Part of a small language model's weights.
Size: 14 layers, width 192.
Architecture: RMSNorm before each block, no position embeddings, no biases in attention or MLP, untied embeddings, normalized queries and keys, ALiBi, local attention windows, gated attention, capped logits.
Each number is 500 + 25 x the weight over its row's rms, rounded and kept within 0 to 999. Layers, rows and columns count from 0. Numbers have three digits each. The size before them is the row's rms in percent of the matrix's.

# layer 9 MLP down (transposed), 512x192, rms 0.115, rows 201-249, columns 0-95
105:538514516545477512513475465524539463537481505540496475541484461477546468490489507520447511528477491539503526498459503539531487509502532517506530519504509532487457511486525537451503477488497531532492518485516535483495510507503477548506483514502508500512467504560546501538521457464501503521
081:514520432470515537492486515493489509445538472526513531520469506505444496505468470494458493507505492506473497461464491523502495493483512534534484450501501510496478489513472503490487475513502525516482486485462497493503520495515494551523477482461464469512501439457495514512472503454506525491
102:507486470471441438514485486544505523503531486474489482468544494474477500443487500512510526514533507475513529478512555524447543528531463547487483494441494539515476483494476512501501508504440493473474457526478519500490462523479512516508505490487516552490501489486494527469509492494471490484
085:522446494526504462514451524529491525535475496519505520413523471483536503503489529476555505519542504535497498523494464479482468490497526523538476486492504509503502516498490472471490498514503483452495525489486524511517507499494488506504488481478484550502490468473503494502508505531521516502
108:505539498476461534552486473534547511497527517472488507546523478526492445560485510497509508506483522497506489480488513549497528473514480511472517502463449483515500511496543483508522482516491511497473530485526527502485494491472490521505535519496541484522512550523539537500493508534507452521
116:454503534497469465532454486533554525540498520530514519534527497521485479495502504446503487480467516500516493523512475473483537483475500519531502528450513518503529471520493490495516511525469521486498515495500502552481526529464470474522492500526528470526526507467519506494536480497524526512
123:529509454517510497478510485483497480495504522486508562495465545522483534460500473504499448494508469508531471458506492499563530509478480484541472507532522488516482505511468502526494498497513511447526479465523472483484471526488521508540497504485482507486484513494495502508482497505493465510
105:527468471537572485494464489478483496488478503450480533548510478489506482450469495488504476482509455508520487468498510528476544480533524524501530467489465517465491493523540454486497508490472469508507483513486478529477496509482476491513539545536488528510508538463474527465448486521516484511
104:491542508466491482509494505536553494477490516544453532456525484504570525513493515482508555524536510435490504527496476483480518503465518502490485523474521532504472426490485502498524492520526473459465521473509474514517574476520493529510477472514539533482511496445514493522516470474521478493
103:549442501427530574508544493485469453520521480514499507493494513489498500497506525515466495451453481476501496487505488500507558522538479466539491492480520531503517475506490480543516522486521516496540515479490493483537517513496526529483504506453492493500496506497457516482479493490515507453
095:516497531526529504480494494472480502483495518475503501521469465491509458482535497493497500496525493476488497491488536462477461482507514493507501439508530532453501498532481456521500489498516460471511528499536448517529508493514505499510459556540500513501502527531508548513487525519492504509
087:463432432503472487517530465483508472524505541496523520503513474448522523501479498493508474496509494515501522533521444483485502497480470509516557515533508470529520513505509508506494490541528513477479505479527496484520511525509502500503490509498528483536531536486509507546474526575490502531
112:480476512518532467492489479531544514470480481501457502491480469520495464523527521530541519557499523538455503427523526478521503441499489520522492472540516491446506510502516499487442501480526503507517514511491516538529517496500500475525494521516469565492472487528454421516492507487485527525
097:489526503537516436530431517492498461475484537519481514486517478461449487529500490534512471493512528457484491476523525544502476457488500540525532507518476483498493457458443510449546479498498504519496516505525539539533498486506492531476540495523506462474502535511513506531503490517523518532
108:506478530496477508475493491502522512483494532470511518537498533538498514536532452520489510499498477501536525509529526508470432476549469490508503524505481535468489541464475460502502550505466548459496493517491489508542500470500538511478491488557484493474488488485511469515549503493532507492
102:479499547508511520473559483450473489494509479527512489524474493521462512469513525534436486460500488512498439442490502493513516497483540496491462537505506512501490550496474457518523489477500506523506497520503496470546445489520526490496517543442450474482451481488494527487456501541501511518
101:450503543554465505520496479482494485482473504517553517523496476498479509546527520481467467533541492490497482470447557489483500491485467499477532507484471494527535440480464516534513512524493460462520489518523502478457538482489509481520518509483502492521491465552512484522500498527514475504
111:494512536501496505533494488475474495516518440500528494468499482511479549517518461483473463474512517513503487466510485479502512516503507496516493501480532508487497493467554473454481494532494507543509470455524450479459501529533545442495508509486460469442497501506465505491527499485460489568
104:534517468524524501478515484503495464521524493473471501510513493479479508552520474520517479484506525463514551498480497470534511501475442525495521521558548491492524508513516493528484548517513476512491469490527530503521542460555495444520492479511481487512527489509499490491519482522519519472
109:483529452489468481481498515539536520462457499504476502528500488515471476508492556446491522513483511512486494518471559466500508526492518498521514497509502493534537483503489498489545437537507481476516504462465474498521485446497467575472502513527511492483477520475531476470501503437490489458
090:491501474440465519517515526543501528505498520512481503467497533508481482478481484491532496535469479516511504505461556496533520529520541536546485515511494478504494450527532448487507504465482511481496463507448479533472500463486447488543525469533511468485527509498472489510485496473540495491
109:479490506479482474551482475547536567487528505478499499504508486472527483479527509501512514519512497471482482498494519463522467490539497510541493549495535516532521523494547479515525501466441533502516521481482526497525519530491466495540525445477479488459518478498515529492512484545477497513
097:516534482474549495551504531530555535497484483450513460472520520526553504514497527486484522500499524527535496514493464486520498545509537516509501497508514465529520550494514477487507466483484507485494462484516514510543513498451506477528458498496431493486514476489520513508497550508471515498
121:496515472513467467495494516518493444486511499524516431511524505502457477527495522469507503458483500500514512523475530533494503519530487514516466532491469496490486514458490505451485514509494518531429503503470539529522548455473492474470524456540462505478497460490526521486544484514490520481
090:490466477502510513525547499498443511504481471439485485443514516483488550524474490536509470540541511491548480529495480528460479488478545483525533544526517489505548492490502472465526505504526481527520491504456505516506487499520486517503534518523588463455504492526496499489466497505495530500
108:485500511438483487492527484463465506491500520510496469524503463494441478496542504490497474549526505489507504463504501468471481465485486507521453505447533494530521529530463546492507507489474518471558524469489473515480538460499518490477511471536521498473528510457488505491493519512502507507
119:510505511523498531456521522489484471534513475477518454538560515532490496461531485501522430447482514459532483486540441506515498527522531483508515502535511468464500504479481478522484516513493520522527518523578523484484484499508533486498480498484526485472524555502464521527529515517522476527
083:504490501554512533450530498455390516483428496523456475487492489493532479498466465468488483501488532496507510499459502475482535518490489493505495477452495517498502457512505453521520480469496501492484528477537520497490497468522510476519484493450502508504511510496455522520490465500457498519
103:485513497527536507524515536475484502508478451515504515487483521501506522514504493502483521478501466508509492529480465518497469465528506549502498533552481461506496543518511508513458518483461498526513474543487466497489530545474486472555503501463505493474513521510524483461529503499525539496
093:539503486512526429432503529499460514504500492515480526493478477526470476543485531479504528496510512510474547493505492488539533554469509459502503502505497496459502460504523485502440510514475536471475510558534513506491514460477491533511506452476525495479455508513501498502540531469495493488
106:493467515500476523477489456469473476445486497526522496491508460516531477524549501489493505514490529531481469505481535492511499512495501517502525514514455511495471499527470517570529451477500498476444505507431532453502498521460505519504514478493490513470485506523495491491485517474539482462
096:497508481505495519454477505461486480491456483540474512498501538514493476539486469499530496517469506503492509475528503495527478515511404510492489488521460509511470466484511511527481459461504496451505504469502544500548518519490503444494487484495498558492442528481503519513465522485501521490
091:529542510470503449479511547520513512475488455468506539517488511482475475543480478519508467503480521478490491509478525547485535454493499510547521486512500540497486518519524483534520472507515518485500508515504510480482507492558493525470469495481496478477509506471506534484524509461463517522
087:502509497543551492469457513483481522518524505491499543453485487502512487477506538505488538531509511492470487497521479491503547505518484529497476477458495467506501495495517422575511476496480500445528491485514527527464496469505488523518511482525503495496528483502471465489473496509522459477
094:540541515476498522507576541483500453530519548498491518500471509474473515521532485514485491484519484526551501517503494512519508496508504485449442479492463527511507512477467488478514522510475514500507474463465486537501498513489557536499504493515504468477498514509491497468470508476535505502
090:492504444453520468481470448519547534510493543528506499517510485531525536500523463509517507508544507503440505483527542520476494500524452502471512510496472529521511538514522497463498513510488508479478500505490529501466526495512496529470534492463546485512484530477499504494494512461514495531
116:470528502509477469513476534507545529459470522489473521490510484526487482475547533454484521518502533528488484516476524464513511501493483537488501525487465486489464493465501478460492513503525504528430513499578514543529516490485454530533519519507467525495496506446541539503516519484510491479
094:482502507526468514536524522523565513499494484486495539479463520460500463507528534507527481517454492508476489542546470472523452495523515502473489507437538496529512488503540471525505521498475505512517477469483537563523530528435544496438523554499511497522502505535461500477488477508555475478
109:470495504514519491527538518513515557509551497470513514520504504498531487504541493545502491517508493501505510573477504476493569524531496503497502526439515476518528509495499440485502509505463500474478514469544515511470458500480490451473543504513513468516456493506523497440488522529459506539
087:498510499514494490491466510489484478526467519561528530488463523495530495490497491523467479527501508513470508512486471535493496485515452525495432480495461514510542515486504533457513493479533534485513508472473465492509519516482463459480490455553534524498506516542506474458548540530491507515
107:468470495511482462514481532514478507539478507509504453481460483529467498469496501539476483483511533484482513485480496517540492486489485543498508487521542464507583475508480515532529473511507495473450525544507525498523468480497495508469476531510500511520479497492494522522499450482510506484
104:498488509482540465464542492518508490405485509511499502483476503519441513465530529482506515478500522554524483484520499517482484498510516524471532436522551466477523447505530485528498519448524474475491509521475517517481515497514511468500505472511444518474470473494518517504491489525528474479
098:508482509484524510477509503489505489490523515506476478515514537533537536474511484518495559474522488501505464470467498511451501494498468489529468477485481525557485497462467503513519504525518522482501467466520471476462442531519495548542500539497522505495498491489507533486504489485497480527
114:502484528475487519498503513499477490501513489552507513471444483465516528481499495474461470561503481503520509542506534481540530466523507470540496491495495509493471499492506461495495520531482498523524516514486548467513481464530520515510475498524445505490519537509480512482478499487544484502
089:485495488464498477501471497555501537472520555516495474490528509502486478533536531516505476556493497482495486509482510500518505487524526473492499493515468493503501530537468458480487443499467516490507523497493486504495453523482466489498519489518533495476534529509473511511520524471510505476
081:546498483476513534497534499448477485507522482509445495507538522481521458509498476522477543505483503470494487487483484472525456465506476512535477505462524492538500495513455499529500483531528507493514510495516519489496495512515475495517473499512512494469535479496473489468499511487526481471
089:479514496508526499521496500511532474482511472481520489512498513500471509479493501528464466463490517487497481511474498513520523490549554458515468547467524505507489506481491482499499495465466488474504545515469456475480477506552523537492500485493495547480493524482532499507459547499429488478
098:483507471471485531501494504500449518518528515474483501490510511520544504477515457501498498544524528474480517462483496480527442496496473506503455462492474536509503455538523463457468492453491526479467506504542575502470513452486469456499470506558485503463516470533450486506526506476470491486
106:476506519489529529521468479497500509474491506516493493466468527489468496486456486523508465494513423504480500475518523509517528512482505485487490539525510479544510501508510439521516517526486473509527522483499526515494487444492496509517552490494537485504504511518483503451498517469536504494
# layer 9 MLP gate, 512x192, rms 0.152, rows 202-249, columns 0-95
088:499475548478488480477570514479472484497497534546509471499497474484523493458498508457484524510496471493465541491516536540495447505479516538501507471498472506508485482535500498480522479509482513486448508546523491513481490493478495455483493506536491462493521516513466517543521512512486466512
102:496504484486532507503482473503482492538490464488475484475503503490442475517505489512502513487517512465538556507492513472482531547503522476523510471502502509464519505493484512509516483481544539477493494507458498491540501499475506504517517523486549463505516498526473486468497440456495516488
091:523551514525485492445472525527502499516498515516478487507506531511493477505461501466564459485523518441513494523433475533485486493523521497543474514449506480475533488466491475472493493511490567486499483494498507476520507494517474508509489507470484546557498521470512477482497516514513507511
103:502504453541529510538532475517525484510489521532468513498475497504502515548496499466481514482442481519492523495502491506493497522532525504490461465500519501541524488512495514535507511527462496470503513439480523504494500479459528550500515470493530507504486482474506502479520556493513488507
115:537483483484496513496520512466448485508468516510486493507478526518492528544484440514494477495476517502512503440510520515493506499478479494453518501550506442489481523512499549552492502495496516493489472500509480430546500492529533482470514508463497513541522458504491502503509499506505526536
114:534502475482486532514501485481514497535482470511498499491486454517469505504484446512473500486454547479505506463461494486491483494513527489511467475520532531483514482526548523517509511510512468497515492490481482470491555508540484512509450518495472497528525524485459488486483524480533449545
102:526510497508470520495480514516487431507525512513538476514511559512527495480497500471509524502484474515494521467490478515522545450502468467524529472530509522464530499505514455532474512524508478490475498510461481500497538488520543522501472533494515515527563493453525500480465502490523476460
103:537505445481512508491502489536512458500488483461490471485499520473468501520506494479505546506472500512500487509513489465485512511511557513485472526510507525525562449496495511505523486522471503488545495514499487490479457479483496530510486563505527501505518477467511524487502466519521497533
092:546494463572547548454506515463508478517454527518485496494500508511519509487482509540501533494478498533505495505475512489464498541500491522508518525534466476465514503482515485519496494479544493494558480517462491481509518491512531485508452499477506493532498502466499497515520471514523539531
100:502514510496512511491497476467515492524465513512521508476471525534535482471483493488495512503508492497513517524477494490516486478517533474506497444533493495528486508502502471513506523483561528473464495505523485505484486522498502554474462536518473490505552529505489523523538481501518483519
094:491465492506488516457529477482456490510508536504538463516505516448515512449473498527462522485509490531476508516505445487516511498484495500500510505518497467500502480503496489509481482497483455432493455482455527530485535544481532511500510508465513504549505515437472472560483489516482494526
105:521487488464522505482524473459476506508477530504521507465520494483498471505486523524460466488523467471498553490483547514496486490498486532513507476550529521503482469496524522469507492526518537489520483475512478493482537495501520496547475468451539527529519491457491513544522520523526475461
096:482511514557527508521416528492478499542457534523514506535490501444471501474482483580511523484495519490501488506515474542484512486492505577471514474530519503490483471512485511490499481504514524552527492491489488510525484504504517498450515486517529523494517462466503481491486470518524556536
104:508448518523496549466491496480501479478491509453528496533465505486460527496486501502456485492482504483512498511506506485465520519508540473535511466549547597498470531483518486553490481514514508504516481475463516475504500512529519484537471547480465516499489467515532519520511506484530489518
104:511479488463532504496478520542505477498511492514503529482501545479467490522495532478529521524541499493502499499496489539453533497470472517482514502510494522475483503533510517590486508483489508521509514540481479510505466494533506554509471525491510478509502483467522509518512440510533487487
099:514531503459491509468488505468511492502511494502529490483500518476524502448488542543510476525498533498539537526462480526465488449541485524548511447523484525494532516509533508496467496472488518482465469516436519494553515508513481516508462470467508505472529495462474487549508471510505516499
108:507525457488487534484480479489506461525456457454535497498552504477520486503463488517531506503521491500561488480496503470474462464501559519497478493496522463495489479463496485527510451531485477451497490488499466488487539512503526513510503518473513495538540484471504556489493473496500494495
103:489473479473517505462503510470483499486459486510497496473485502479495491505481482480485534466492530540503533481469511476487498480486491492514477485506514483518507518476485518475519484503535481486520461466493505469516532523472534558514488512485513468473489477513491558511552483522517519514
104:528502476495541537543469457521497505508482452459463491513488511496453523513513492466482487500529510477541542495530494486505506541498532498482542483519520517477508493497488482565464506496472493500536423530519536460485472488499494524491538530495501509522510519452486518498511490493512515501
095:547502526510569528505513505432504489474474491472519501516498508427499474464507517497478559494496489496489532488497513474451495467480496486518487467546466528471523473494475528504517469527508471470512476488541528481511563509486521508491470550516536533475499435473496518501513482525461517476
112:468482486535495531512513460516483464493480482473473515457498501505520444478499512540463527537504499491521499462491537520519515482510533476517479526532506539526523505491503502575528513499487497471502513497516509492490527504482454503526489504479488509472489463537481530492494523498513530542
094:509533481476545521489486481486486489505487501521460501478503475523496470477495493504519465490518498509534499545517528546476452495468538511450521461531529481530457463490542456505540512480519503459494544476512508483495484467532519556488505529461505521501515518486459516510475541498519496561
126:506461470491514525494483477493513482520450487510521487490500547497524490460495490507475512484481498498524512503474488521472486514492498498522500487525512537514470464515547518545531512512540491484537482449519522454512494517465496551502483535448489522503528452467471507493468513515495516513
095:490490463507534509480529535506526486539454503513486524501515491515438515535507493504532493537496492495527488476479489485467513472479509472531548501519492508500519516459492530497520498491501494511517495513544491514490500499460455519477552503508528460459489480503484495499546522468494491515
098:491478521525500525487489458470517486500497490499535548506480503464513501492511525486497530459536467483521507498499486515494526461508509467503532503541509525487499495424498527505503492527535503509464483482481464522540519532512484480548465476472537497572514515402527516514477493523505524533
107:515509434479520554533481498520505509524474471510515484477455509501491482511490504532489477453510474533522529551492460497495511543465503484487566448522475492531493542513503509507502463502516479500528502451493514460501510483474547474541489492499522471553520502467500530539523486487507514516
094:499496483510552529554544516483541477509505495477473531503508504501475507507532516505498544476477488526503523491514520517489484502534522470487496504504481505546474506448474526515456531547466470500504475500506479483538472524457498565517483502509491461490494482462489524484496537514533492543
101:450474496482475492461473491485472514489491483496521489494449515466504514503508519537460498482504483505520498523523450485497490484499470468496486466529524503512520472486562509487468462536498544505477474542443481480512552531526485545573501508491490512488503453451502486495491509488510473499
093:488498442483465516487519480535507460521467440512520487509533491465503504485463521488518519501493450524485482501495502513526505484480489492510515491534475489516488475463535492500475492550506487508466472508499491468492549542444498497529470528496509491507518491484515497520459521478552516488
104:500522447533498521527495498492478484466490471504478509518458537482490468511476490487498516488481457542498502525526466467509515497497490481528512506505498505486485467456460485502505539503484497449491451492478516505516504508456510509539499478457503510518481474455501519479495485483485508448
097:536522463489499518490458466512474492514500483505584485514483525467512516498513478478502522506498525518497491475533518513527536497489453481511520491483551481499477480508517500476484524475501517476510472459469492498522492520555509482478472521490470539535529506498511480532494483508536535524
093:500519489502509541499502507470489514520472533522500505525485488494522496497474518521485469487454485518548469505498483497460506453519512512487504493481500556512477501465534469494473487525531522504496477438465466461513531498519472462495480489469481532510564539505463509514460507505580505531
092:528498472488450502504502457515488493512499499532516493529499500491512503498427460491502494489528534486558531504474486499527508538521505463501511466499511500489537471489460520492470517507486496537513503507516446475528510557476464467505485557476531468527491533477529494519537504479470547529
098:500446487546473513512479450542530522498486493513475490468498526545502505515462521501463520490434504506480498511464551512481509520495509491509522469502532483507472478487509508522497490462512501466471529511512530452488493477512477513512520540490475495480482473510472496471511485464462466520
091:453487480537491502474455453507522515492512578483487484477506450497521509505514534498528532499493490505490478543493525528473502497470468489503515542508483520506503514477516561511457502505513465499511490502489473497489484475498525510484534531504502481456510544515487553477483495447522469503
101:480506493506512510463525466527481484534466507502511497518485514473486493523518484524501498450433505500495488491505458524460508461537518507509467480539520536505477547497487511508517521541500497486496481478434481481485503507506547450513514506453503467504510509492439521495532477514504478507
096:502489458527516530534507517453513462474504497491505497497436537480485495503469493467532523503495491518514529513498443462515485476492541489524521511534486494503531505501540442497512502528470504492520512466486503493490484506450478473458477512493518476540511494484490466466452517495529500507
106:472481528460506528494481499504497503480489501476492461507484471496533454507485493539494498468528521482511498475481524508502483496495534492517486492519527493486528489465555502494515480502521538472489482523479481476537520502529497516496443557470479503499559499421468489542517499484508477537
087:536538501507483475483525535498489454535515508559513524523460509505543504503522478492496464510507523495487504489473472504465499487506475530483467505501496521522541503506517527512507527494501559527524509489453515513490572517490467492485493463531534519488481491498512484456542522507468507501
108:473496484484516524506492501491503517481465485535524497452491520456530500450493526484502535524489467527496501512473464493488472479502503507503483523517516530454472481517535483514463478540507517476546506490481507476518542538496475454482482480484447484529525471487486529488481534504553471503
104:501496474539506513502517499518538517543495505488465477528538507516540528485485485483468483482510537504501524474466482503461514498461517461507493463517517482505538512484470534485518509467463509481557492496456467477480484547538525533503510488489475499459501475503476511506518489479512525516
098:442455505515487495458458473486556499473486516458507501496511523501533492459514518510478510482512539524472506555518523512456469442489528467548487477503500531558451469501496491507498508516501539475480520464467459514484502551514483502530455480503494466536503454515501511494509503500551484513
112:478484476527527523509505475490470505508495464477496513474515506467542462525497470517469514511494451486514492492433512493467499471482485463518530498529493455530526474511465547521542471540518526501493474537503461508539536541523517553502487501447503473513530476480473495533479477518510522520
097:547475485521532500522488495526496493490501508506477483542517499506496460533473523492510472503487526493531534477469501498474472491508511510532492510519513501493510480533509518544519522498470503471509528486471458425480494534504464519495499552501501507491512526496459543498532508494520506559
089:506527507511467499464516545512510525516501520520533511471521532478488519512487484529547490493530478545521501517522524519482537505506529525490503500508482476481537488453518514499463508480460472520497494544487489498500504468479518524491531500481501506540490523453472509533484467516507503497
089:492499482494482509522525521508489517498505506485462480511442523436496460493482543449518482512534561509486516549524537512537518531484512512478496492482476478465533502491523460469471494544485512514508517493543475451481476541473516486490477544496506520507490499514512451510492516477523502465
105:538487471538527479511501486478517523496521470474503512516487493499485559497460493513508523472481497524504484509506502514459508526516465484508518518514542485486516531433513513523503485503523465526513504482468459464518507508492543561498511527440507508541457503473557533511470497506538537506
101:459493515479537545500507504512499447504453478497526495507495481549483495502470552518501494510467521505529512523454472505506498468502521506488496519477512551545503514482518452516488509525530543508592512502510485472490503538465483483522491513533473559484515467435481512512494460499483527470
# layer 9 MLP up, 512x192, rms 0.166, rows 202-249, columns 0-95
076:486487510506458482482505507513468521505470489493526518504508515456511523483530525489506529508505479477504486496519539502542481528557503488489495553475502528479491524487486495480523522472501503472525516498510487476445500511446448467500517533504515514460504530525480525495535498532432483463
105:505484479518537482498491500502503509475520498500493483490502484517514538519478477502486485528443535436476473505540519464548510491497518479494521505510508527550500493509526507472508501516529471470474552512520498502424483541483531511467513506472510537527515529537505527505536497523462509561
081:484488520498482502525529430497471497481483525551473515502508466493499499469504460506463496524493458534502470456482507507527482523500516487444522434531516485465515482511512457521499473513504514520512485530515487539477497498537490474519496500519465495459509525500535528490504495458492523479
100:515524502494462511528501516483506466531489489516485526551520493467506535498490452498481509502541501509503539530487499510486460479562524448502481523544498502519457508518494513477471470464485508517506509449498506545510473505532503499528491477517534510537504525479532515496537551491512502498
104:482490492519505500502579518453488505457490472482503461458551496499480515522458497492468446494517494481502462495480518498487475451487530513518495496510495481515476475470508497517525527531490470463479500496517530479497519502492507458488542493471485511478503478452464527500513519501497491478
110:474516518504532480495501488472476485515518532500483496571446530480529516502503489509529486506515520486479479502504457509460489491534488553522532534462510504515519526517469501495495492516523524457512551463507496493505506493519479488539524506487514494520522461530502510516496529515525530497
102:511492478537523502541514504519539486510494477469495513526518484459485520497554516536506518516468500498479506502491458442439519484494500477484520514518516537529457500483473484485525514508443498542472494452508508486499508525500505525505479511485478518534462454500510502475472516544474540495
107:477510536508486513490461479480505477503482511510506516481507521486476509541508513490499531473493496484499461515467522488513523493513481535513537489478488493492478463512524471523484507542550474489514503502555534516520518495482508462532509524510502467522434494473493491517498508538525489504
128:473461493517480506539502455515491525488525477457495542531520515482523478520509503460475513528521494484516490477485488478517505442495533482505544431515513530498477500486516522498535526552512496509462501473501468510510485539466477512526521516506506464476508493516494505512483491449502469482
102:537472495497489503495530503526473513469504493507499527497534479510470532499516530470464530497466533524479461472501490508475522480476500471525522503502488525486509469484501511510510502501485531553525487463505496467507536492551518468526545473446457476511466440535486509503497503482512466513
090:495521517508477513494479485449476496514486451478495525504553496514506492517512505433507460496473514460551504453494510508477503472482505488506487479493511555526522508476520529545531498518501484537527471545504500495513511497518504538529494505514500498472503439500485514476523468477495502463
103:552481485478478496474496508521561543532519502512488554483477478510482531507541478491504478458557488518486515481529475512492516504488533492485476498456516501542494500441562455521512500469517500494456572481484482486491521490505449481529479522547485494492488485501464508514494497536522489503
094:530513450526456519511490487492549490481466498508518483530519512504502472512458489502522458476487474532506522504472479464472473518551461503491493529503505498462462483494508476508467541535493464500508503457495477500536477523513542460513501521493516503505502520485485456437532510504513516438
105:481530485499476531488527511552558527507524510508499458481532485538517502532532498520532537502532508537489521503517521522486541526518472461456500534425476470528489504457508481501510482463500502507531469487478520499530502456524456534561545533489533517505537497477491505490464462502485515474
100:480523492476501503509464512513536478512499503448511527548486516484529515505510485493546545471497491505489554514547472495488461483543490502517472471479503519530488499505514483493501532472483444452513503503528519514473521509487508526469471507470527491493489490522504534537463509498503521553
097:529491492488509525496532590482452508495521497484452467502460521496501511480544514529486488530532546497513514495562494505477502503525454489523450504536508515520493481500545516480551479484499518511503506512525467507481484471501545475500493480470497476514496514493477507454517543544486499519
104:531510461503476537488482517500497522416526481526499531513473504458462523515517467472503512553539524538506516478528462547518518528523465488502529507541499508513475510477505534539483525453506534486515477486501523489513475471478492511491485471502508482509487534504511476459517527471519468471
106:526515516516496484509491488530511484514485498472487499521504542462510502504489551525495473460519512480502504489522470505476469467492513511505521468517522470488467459517504530526457523466481500476522516498537452475487492496488523441500514441454521465508491543546472477490509475542525470457
099:513496505460467480469520530482525489480539515502473515502494499536484522479515548491468484470485503502513524534531480514489440465533511510475505520475492506508530527490516471487518466501483497522488506481482504480499502549488517474475511546560493504503512479517512469549487491453525465561
089:531454511511510520480511496473530492467474482469510489495438511458464471529527474475509511515503474517514490476517512492455468490509485477500518523458533525475455521437508498504478486528473484496489478520556478464556502527507502488460483548472468510474493518520512457512526479527457477537
114:520550486518492494520471578480525493486503519521510463506520526516499546537519502453499511481481527503484504506521481499507470539506447495533497493488472469533484504493481530468434501484517517511538519495483530505501494455494538513437484485497509478507499537485472496497479495494528484427
098:504500520534510488514509481495517479544490520537500507543481517525518497482447519534467485479483526480504469472476504492508482502525490474538526519512509483510523494513506496549510511469520516540532469503484500434482492540464535515525487496485524485517513491525555508481551491503516545550
127:506486501460497496499458493511501487539507506525514480518512505491537502458482470512483481493491506476533534464475485489545467477462448485511464482471491506527507485486539451513518468509502559523505511498481512516513526500508469480544461539546479482460550470525485475462478505486512473518
091:500475481513514521547488538481505523454538527433481514494506511483497512486540505504457515476516463519448514533510508489549502509524506511514471490501521453478489496501486521475492500529509502514524507513491471479481519538496588496507504495490463465492473509510469500498497491480494498523
105:518539479481495490542518494566512534511542535480516483472481492474521481519507483532534514494547502468491460520463514556508472485529494518521492507471468501517539530458529476524502504481459505532530492500501497522542532513496518516552499510490482523489489496489487471466452547550519500541
125:473490570483515480483502486533525498499540494502523518496477506500485455479496511484459513467544503471494526481559458559457500456484468505507493496507474512488496497470512482549522507482530486542497501514502508548514527478540536511494499516470481502425499507467507530472456527466534499524
093:457503519533528511561501490497563482515483513479503486517504480520458483501535537479484509453495483535536527516543527444504477502477539499474471496499457484502470528469494523507448509544472512514474510525519510505513496491506524500509494536524488473510529493509484507484504529494528451546
100:502491503506524490494511465507536523494475496470473509479502426501477496488492505495560506518478547483478450510527505518507498500451525504496487471489516530529485497499485519517539518486511499452505495522510502530465462519489501500466473435565471484509495508494470496491511474492487515522
095:514514494485489483494502471542490463588516522548481542543514486522478506491511498511491543470491466514493466488466497517524502498459482530488537486523511508519503503458509485467486530519489510494456404527518494518514525505465507478549522458487492475489511471521507507541456496446519512457
108:501514526496520520489506474516482510506491480474448500524507512517485507499481448508511484435540505478489501518515471505476498520502524471515501463519509488505543469477522459515510505522483476491446514464498473455520497520514522480501501487495520532464468487496493511508495537489502523510
093:527500506514523530496497452497488482468487469463517495478484467512511490481508460501461495515480482515534542514475495524509523494491532472434505510516513513497543477503516479466510488496541515501493495471526510442441509524515578476427520522490505480473446430535488492526538502524505515505
107:533472493509546504468480500511532472448507506499464537498502513507481546518485511579496526488451518472498531500486516495520513533476502486502554494506524483522452469524490549558547523497503463441537508523471500508505497501486509523443481500469511512521482490475530519498513482499490506546
091:535493538471461494481520499517494492484536528520566469543538515494523511496447488491492513530509550478505493488507510498556498512516474496521497481468522485513524528528485519497478493479507479557491500550537461498502501517501472484530503514479479485490491512511522452540544541508464545547
094:514465500496463498510463495583526544497532494528495504498531509531527505488493530488510544526471493480483494516457499494474480496542490548508496523479502476524506505535481483486535486483522516471511518519500550482494497507487470461495532501510488568538498456523497463473501468502472467492
089:517517459481497511520563490485501477481486465514455518479439533518532516517507532522509565441523495514516504552510473524494482507490500463472515523503424478509509499485510482511488490475473519497534519509521511481509502497502479517527519523480544456501492478507499500496470520525488473471
101:517501519495508505490515506530519523500549500523526475454507510531511516492460495482531469523497485468487474519546476523495484506487487522500502511463495507505474508452481506525520457471481525478505529524504514483487503502514480529508500487535467517486491498491490446436468532516479509533
095:493519483510487478517525489496497544498500475504474522489528483477485498529536489558504451562441482501528455533491487501515479508526481525485504496487507518510498503500495553461497494499496499527529514502501488538495523537477497489513523508518468511500500539497520490571528475489458536498
104:475509509481444511491491542523506460493461514477521458498520488504464481538491505457519546537527523542498481460546498466484483476517478524471515472499510494515463464542485527519499505502516501489492487507466472526530458518534479492503456519525478529498501539484506465525517469529502486470
095:470475465509553544486504446501483536494447484492496513467509484484468485507457502526514507457521498505512481517510497516500532523497500490514528501547472466493497506457498479538530498536516508476545497508503477472512495501516535493530478547482501471492556451494470547525479442483530534529
101:509504526487494532511501483494496521483499492497514494470503512515526484479534485461547473508524472512485477491490494499475500509495490517459471497461498547555494474501537500495510518527473536484537501508493512527524497470533470494515527509431503495538520469450542505497520502484530535500
117:506506525483495484498487505510504491521498529552538504501485503513506478489488506502468498525511522488513471455442526480457503502493490473506461442522524467555501507506478501490483507463480527518504504528483516498493494551532509527467528480520485508480503491531470514514512516518485474454
096:496499462532483478512498511539468533525496510495513495452514447471489486499486524506486486511529496530476534488503515511543486502522491499526549502500482453498506501488515518500484486484488485523503530544492454499522558475466603495496498452516548486508506523475503519496484488509494559524
114:515481496481505498491535514457504514485510442478520512437511482476518494515492489504505462481512481487482505487494499476469498515522505503474556503486477496523494486485514516529475439525472515486493504545504524515551468525532522492475473467429520462514540518519507520476435510493476530485
107:516512522496499491560475487550498521480508471516500501500482483497517467481506474487529494499527478505523496463481489492476492498473497473533484525494504525510491542534512458476517510504465540457490498484485467512475484520470463502526515544487498522475488541532472520476546506523502526526
086:487518492471433454481491549548539507542535501485496514484503535493474535478527475487535485465507488482526516486519551520507518468484524500505460531429511497464513491501511510518500516509464498521511505541500462522471446474493537488503552520534529481515449513498484507520468467510476525507
087:507500485535521468480510518525494499477487496512461496504491476527505542503490499530489520517541503534473519500529538511508503532518476533448477489501573512462513485471477509505467493467496496493577561532493475532524484472523484506467529500514535509509489467503499480492502508518509492508
102:447488493492533523523529486519511497469489502492486522542502513476435499452503483526509522472472504519485505535508514510494530491559508485483473558540516495524523517460487515471504486518457442492500495478510460500550494503462553542512505490444483469454478506496556536528503501493498498577
106:516552470489502504497508499506521521546501496486515530516473518467510494447502480476491499543473514448494456515476493473525508534501505480469511526479475479494535482489516453463506509485524454518515471499497522509513514518507491527510505499455516501495509503513498537490539524512476501456